{
  "d_model": 256,
  "n_head": 4,
  "vocab_size": 2048,
  "norm_place": "pre",
  "tie_embeddings": true,
  "extras": ["capped logits"],
  "init": "normal",
  "init_std_up": 0.0378,
  "lr": 0.00111,
  "beta2": 0.98,
  "weight_decay": 0.083,
  "schedule": "wsd"
}
Each number is 500 + 40 x the weight over its row's rms, rounded and kept within 0 to 999. Layers, rows and columns count from 0. Numbers have three digits each. The size before them is the row's rms in percent of the matrix's.

# layer 2 attention key, 256x256, rms 0.0568, rows 46-63, columns 128-191
135:518519498509499516498393479505545464460469502490479516456545562530473489553553527453480535567427514480431567470474509494493506519458540512453497421568489433483520574518435568519445471439546515
132:510566538497481488470445461456479495456517501544510440442526560562466508468532518543513502584406491475490479473479503495458530475404493455470481456506426453442541530556416564500483511485538512
128:393547537551496389451524506519429507514477451499564527442501506489527534485447432544514516483561517502533533522485481537520553489512426509447477516482477527493501459526527527490532480516589477
155:440433514504464483478534503576547520500508502474544529468503505495519498448403514457497522397509523541525509468489445557506504555556476485551443499440497522543491457501579490528520425558516455
125:509513547496499523522448537506461451457455550452460581477575525518460474459477531499459472535454563458468471478438449526483501533507567505456506521533493438491480559527367536506482543457529506
154:440444518459437513486545496535445514504456525510536545398511505499527508444481505436496490348463533496550556484485490555448490528552455477555458467422472482499532497507528498523546462539524452
111:500493512479505565515443512412507500541522501518520496532490487477503453504528508501519423501524497520514549479519528428524510460541487453558592492486579563575446435431512482475563501496502489
141:532435506471506458473570503483487512502508566538525509472482529496548487535509477499508531394553522502614539584453496497451454484507459541521491484492468558458489535602435494504486476456472512
171:464445538539578488516514449550547568504546425498512495502487518491514520460454483477553455526544520571432465503476537470557521548536549525515470530496537500549468447500553503496489394534514521
132:546450539466476603550517476547564482527515501451471457548419465503520428466550466528539403454496514551492473516478543475528445516529516529550532531486560540545500427470522414537491495545498540
108:396490530560504497488454500491497541542491415506506438496520503503543523444477455529485511555536490535402454502521480506580524559508463513509464500528522505555567483474545511461486427549572465
104:537534562553512522486536478523541511474485466487476508554440488529493523481521474498508498530546461531446446432542460442483561541564493578454459512625563446537592468510486490525477498567481523
142:426515478540476458460593427538550494478462506521480487455483506509563491477486483412514534431498543492455566486549434529505510543491472484476454535531523513538500517501474491531510452526528500
147:541528448450430614526492452550522527460505498500474503558480475509486486586562476513489421481474532464522564527518492480489457471539522516463541482514610491543508433513571473458523510544450549
164:526491551513428514471591483516500559534509489516531522504479467474510474459497425516490516443535503503588496570507463443463485495532503550503475511433437576471536465604458460475550495485496520
113:520538457468488437542430470392527544527511483544503430587535522507469484527541533550521486553474473499519507569542500429556481455428466426508543485524514518510485506468462530447493459453480469
139:629478578502468567552506524515528520474523494464498479506451491511516475550551490511524491500509537513550489477450496492490485508537467558532519505569562541511519453582450479462506511554484507
137:539416467469440573528477470544565553511545525504525525493463487495521467526430466541520496426531492536574542573478540491504415511619531509532473474463522529507459428545541526490494417472506541
# layer 2 attention query, 256x256, rms 0.066, rows 47-63, columns 128-191
097:524482505481534380511446498499498437502480462510462510486504540529467466529495541582482504578373446501508518473431417527511554530473539464457545491545487497459487564510458550485515589490478373
091:414490470557520431412508566473442470485478516529542466432448525609469470520487471540590575461498443544499422538517474540487451478513426468487488519438481531483516483511539525489533541457540498
104:435440519557493499472518469489503531461522480449528512472496493491511481418410505425535508445513509486525517470470499492576546475513496550540537511456500478566464458466537518467531453521493445
088:557602482468512519508462538523566503421517529486557485448485489517498487521495527482513499524453510460457577458507507483461552492537491538525489477519457464469513563541483559547427470498502463
100:459452484541513469429527512516521576472517566497566510435459500498563460419433560412508576438409593484550553489478482555527553517485433485533494463412536511508406576498491494486484477510489472
098:607550435450500529562489511465423578467523542471568505483467498541452507504514530508539453489522412487546460540484453331421482511490504514504514510436474492541484446524539471475556492499527484
100:466475530500446477454514530465517521507449519555440463486512490487597448498416465457475519394555534566571548571506462514514540573478458500497446494509521455478503491540416495510543485495504505
106:487402553556498562485475468479511537485560507500464512477496517461435497548475462532504483520566466524469503465466533502533542532554518535582515516503536525548493449477544453450523418516536537
100:598435533489508572547472459547549627535542538453599574531483494417473508522578454491487437514521526507394547503497522488478455556553557522536432465538486556530533438500524505528477551540474556
099:433468555555548476478502506505493461474532410492483558471485515544455545496525504463577532545520460471416484469546551477502527528542579488436522597518474560485519420454444491529517428497501530
084:516531590522435549484549528519516582533561441498453503499449487525535500525468395441493446464521435526511499515480508461540463485510532583539478544538483478443548501548451474475532492560515534
105:450484520529433522388523466599505514508470538423519496463490501475532455461478496430523524445496565512470496535489479543470493566476525448493491519560562501525533533487434480462524428512555455
102:526487456529409600508517489556522568534419526471495491561506467478504493546507498478494423449471537535452488526538435496465402392572501510494467497558582493539486488526528430495515591585470520
097:585487535505464476506569506487475538503537483489499462516439533506501435536457441519554442495553528452545508526462444481451502459522501593492463519513495536497503443564461500481522486476420532
088:518526477462500449494455476448432430544465516506474464523470501520511490454551480528520492518531461497504431558540495434533527529401495496432494522499489576483467508503469523532481518480568540
093:591468552466439618601462517570545556498430536518520521470552470420533472568430499557473441477504466527482518537431425487471499451575463563555536481550547488471502428515520496483460520559496490
098:526371538487552560517501539554528558516442449451458492472436498487517471514497462388489477484544540492536486537508483437558524566532409606498481496467502502522452488508499462466525522481501453
# layer 2 attention value, 256x256, rms 0.041, rows 0-32, columns 128-191
119:463509513499510506431475484467524523496510534538499475532513479578506525480544436449488593459621493543544515567526459493462450532457540453555434473524572434550529545533453479483484534454487570
130:512503457495537530496478505513481432474494560592488446457497579493393512462528523511470486509479521496526511511420569530475539487505468550581500475525529538543492496465529494468518448523488458
124:490505462498548513533484485514534477526456486466498461520507564514479412574576548472524501511520499474506477501494535443498490455452534473495502535563530487504517490494507465456537545494586484
139:482534550475474461462530495508507544472578516478538539495505455498517488451494482464476544526542450524480504515453462473513476439508447542503462484550515566541480571484456558517458427510521522
132:494471521507537502522483456522532527439485460504576508444521515405539493529571466516590571524429492505470483593385479510517532559485535575580553585457471526558465454462495527443510567482513484
131:474485489488496541560499454493492488486621487543511462445484402507483574511463494476430604495587496469424480453516529541479522467488493488546507547554481489529540550514475509501498523557516522
148:490495486499516433450490521516516499508465559502474446467531467501515553463505515510472497541450458516478560467465496462526453500502573449482501503469451510520504441464486495420509449485477603
128:533541473489459532504530592560462494539512510478523474562553497500549515440499439526391468530457516514511524521534512502470516433479486476463473473476513484461491519497488392565560548560506415
132:443472491494509430634480530461509495570508497600482486450470479502394544501473493514497523482490514529468555517502528467481514489504469547538530550487473565565541404542520558563436540510529587
132:437493533493455481552546513482485465510491458514546505534520603486450480555529519527512445547515496521546508521525565481471482481492528508471479478505429511469499548513496498629462547476495497
144:572541532494472487453480489506503478491475510475563557499500479519509502508507545458416499508439523557494576506470358504589513461508534580469545441447521572569477544469493487499507495482470480
127:494475420543531500424484491498475529475507567508507539482510458503505508531575525483445577491478525506650491488497454538461509569493515520510482550467507588434549488531503527446459508540513491
138:514516479497531584485474468482517443562486472472507478543547568518533598575513436469390533460529497501571525575485466516482520426491530527495437485530528477436409568528453487564469513540471464
127:442526442541480532529471489506567567497550571499565472501502567516524536501485464510556567502515496457555492453464507465489518483453518536490504570499565550566522552454525459508500526541522471
134:496506548441546492523514530439455522489574456543521457572501569574556482463438452518527475500500452484489498449489504595483391534462518516460510495536493500474484537509500569523527482457546435
131:498500506489413456557524460544433509530483492494431544570468522515465472375493499533537520535529426477418405431596452482551444473523439481484571445494521481450526464500482486429609457479472438
115:512503511471501507568435492479545482512559504492460482476456499517503512512488560476533574487454423490438442459474491467499570550452542407370559530490481509533502498503557569489523423503539479
154:529514488518506479564505467503474526496490548469565506525467446527482554521518471494542506495565485435535506497485446421488458475532501471508501558559572549544498488478524586559468484523487454
143:496485563492459574478587538511451493493513487520557544463463571471402541553425534478416552512515455486530481479521491483498475529547475550534463501470441506436473530568484443544556441527495549
121:538482511502494533522540522478477549531474594490380442484516457484477511529454528530467493530513551504501437482465483484432493600520484489450480533509483498467486543535522387444508475530511549
109:500501510458460501533527569476519518532543499537525466456530514478541479572498419511472466494540437500507556443551508411520505629555458471514440486540512501508519474509497499478502539462465522
122:505542500500505478459522516455520533551506516548425491510430520506419494462530562447466483498520443514524549487496532438604564481438528477486448466468519519535456509491460409454574505506547508
121:531530496511514574536521536485530408485483522425460506399477450439468562493588515500425503451537455525480488493510441458479556495488636491495498463564482468559477466482484537504444456516465435
137:514527475486459455528485480536522470535570443560486527471557531478455518529394518556372502462515453474525528443453476461575541485512505507473508486466431498528471556507481496500490528486500485
131:524504483487456519505499518523499397558540524529482533477566483440517517534499530481457491498529533554520539496409435474483510439515484526471522574556493534484480571506471574553478478497502524
146:424484561493492489541477515478494457479500490564510616527443555507366480474501559541463472520514466454525530444515470554488506456467471554580587461503470543523501500527560537499533492498485530
113:501496516529515464471499520516486482503490493454477520502461563515477521489560527529484614473490450513489450543562510503512483483481500443568442516539558455460489416546458552507508489479470530
140:499480507512492565447455428474544503507534533533462541544546514464447485434442538535478531518496551510565473491471471503472591476514478531495499411529510450557435512492523469472472458565458530
145:498494491473490516533544521547456413533464487532502459474475507506450500592497532522474491508507497454536470544524539532531561492428511474507568477532510511495450509517520486463554388459524385
116:495455430538553487458454470521549530480483435541501535501427562514543471495504548463554456505452513455530518530491547467553530514491526469479404529461528531523451561451514480504489503494539449
137:512452464510545486533537506544467556481474489545476503495526400484493443482531563536447545508523504527520440421505517566456501490475542490474509524473487445508580500494470516515475491469455469
124:486436488489494502491508505550533473464484511457432557449460493498473543555503538442465560496486485491504450401491513455548502602492641492496521503554450532527555474459502528464476441454537531
131:508503492504509505488490543517491471518496563456502475470553466470467432548483508493446492495467517546480503463533433536474510411535408572376542548516531549479549575492456461531523424493505452
# layer 2 attention output (transposed), 256x256, rms 0.0433, rows 0-31, columns 128-191
124:500493549493520513625481559537497491492473545464515442451529532524535491525479551459469527528445487529520451465493535505520528439455453531488515480482412532505513507514472490511525461530538488
132:426525540483507523516476500423527480512480477477504498575531527551476547491521435563494479510517420504499507508508545475540490512536483491470511508520473496437516523559472485516534532469486497
131:554504531454525499471485495515566571485537520522525523421519451515470513496476493462507543476499470558561461469497484568525468539482473495492411476468455485528478604538432566502492480522479481
135:435463493536476512536448523557479480477444478503504443506486518489542493522531503555460478509462498456468520495480557474467496458523474474479569506517493467480484445562474515503449552444542468
129:535495462531469491503503513502465462546533465484419527538532529514464511474488527495449483540593518536509507443522505512449536461516476441454448500502484528439484545495548501546495452469516533
134:482498546478546493491581519496486512537421454433509448549546515490525458485512456494487518459481571477550492524524483558469463452483453464574424462458460559524483457497480447497531443556468571
147:476463503509453504546486537507462500477593471528490537523484447483449505538492453504510486517526535485496470484505501522576464435503513519510425516496504463521477534523462542527514526498484503
135:450486567535542513470401473462510508501524462514417536473478458525494493478411527476501515459536451465403482502506516466643454582459497489497541487456505506469503509544492589519514436531505519
139:469475440485419517487540486539430532419479443494505522483562465464553505442543471502543519555467544483504521446478486475512505500451513467485419441446528440470469544483435510502596493480476524
132:515453530506505555461419497508563571529508526474466462454497496488501566474493520507537470451588386527489521502451478461548488546491490471502519472418496489579509490482485548468549421466503476
144:443477472512512478495520508448480505525544397511443472488485523489473525483517468539529497480580564508500445516575549446508465551495516508515446535544512453484531469508570549502474480497447542
118:521509576444466522605491494414517444560528478558552490505472609505466493478512522465525499581512459489520478443458478459498601460500527521499480516492516424494476509526501468523518461520501518
143:427509554541499509511472490474493544513520494455509414469465523486412425452482539446521455435490461474428488498528498476540539527475480487503495543504556493546595485482494518482527417577514512
134:481537488482463461488559491524444434512479462507435517519545424508473493491483564469430508530500496528491474422575542463497521530514516445490489478503474434419505611552429475562523489510516521
141:547470449530527567494595465530533499510536511462502513438478467452448491432513531504427458466529536480505519547444464482434473503567483495570496504474577493555501567504501402508481479506441608
132:584547437573570536488502504489511582481541522474505502450484486507584506592493521531542523482450495507525558594430560506465486517525499514519470505463517524440423456475551500458444566499440531
121:568508448454460494460661524561507545498521474515556494525516441482442509534539451491453446481533477442562511458545460558461460462541424531561420544472500501471526461497470492538573530523405489
153:445542551463509520491586471412462503539459532487546437491516518448535504479501518488431473509476535532540481506475580473459496551512536484509454481486450491488509563574441472488532486509461514
146:448491486477537457474373516478557529543453516531504411463525571514511450541503544506512492498469530464482483552440469493514474501441512465420491497477559494507621376515506523487489541456500458
119:471521457511424499472502477489538501499467467521497494490421479588471512556499452523517461494459509432514527512499476550555536465512468488463608498458544491563553451457470535563523537555554483
116:507505486436472448533526499512474440541527464530481479459551501489510501515499544466475488600451525478521459522467463503457491518432503448463505451447577492552554480516479460522494490507526483
130:478474503566519509521489456546469468498471435463516474469542469495583509552568469540504521442507483545452536468501560495500478501517471486585470490489498554500448469527486499563523520515475469
134:453531487480555440574480488390494543525458473471578432544489517501523485504492456574505471518516427515485492547589504536538514450458464566458533536521559497443556515432515487432560572528462524
144:435489511534571575508476487529534520455449483448535516508524513417561441511512443497499554514530538515451524602534490505497487530467540492537495500539573495520505438486562456492454470496440534
137:434529466488540535512486497500550555490434406493532499515439533477405499440471430519525497472525494454433484517537509463547505537510550457547504453423521456528490433467497527490485462504541472
143:547479436483442473441522500504524545513524478528518425451568477492510572568521432517557497500488487488539498526468461520548473572504422496436389531541498409451495537491440484511513507495478477
122:560504541442449500549480503455479539488496504591599471508531548469482524514501465510534466590475425545540498470413527484504531412461505571451474515527514456508506548522498454476523581570511501
136:468506500515468435506616523502490468548492533472509466520452515500484487568555451454536465431491498478491483537566556467451492501509472520529562557569502536447552423502547422496500465453515490
145:543496536485539526491472487459547559489554505491526519569505482497482461502517469562544422422465431501567485492418475455536490460530472557507480538466517419486486500470487552543494577574456535
119:551520554418501473513521538521515452528562467484454534477551537520442477531549556499401510483497492512514499447502542473410560480481472471449483492524508528509516424591549457503452472488475484
144:538479515475509512430540529395491551521464505544537503556491558488540566515461448563477527502592466503527542545478461477433540471510484531502488493469509567555441510441582489440500436537526499
129:551531519430486481554482489436478499501505483556586461508501466522524472517508523537459422464567487490532555495497431535408540414554471446562425494473547554553496521482516494539550492534463526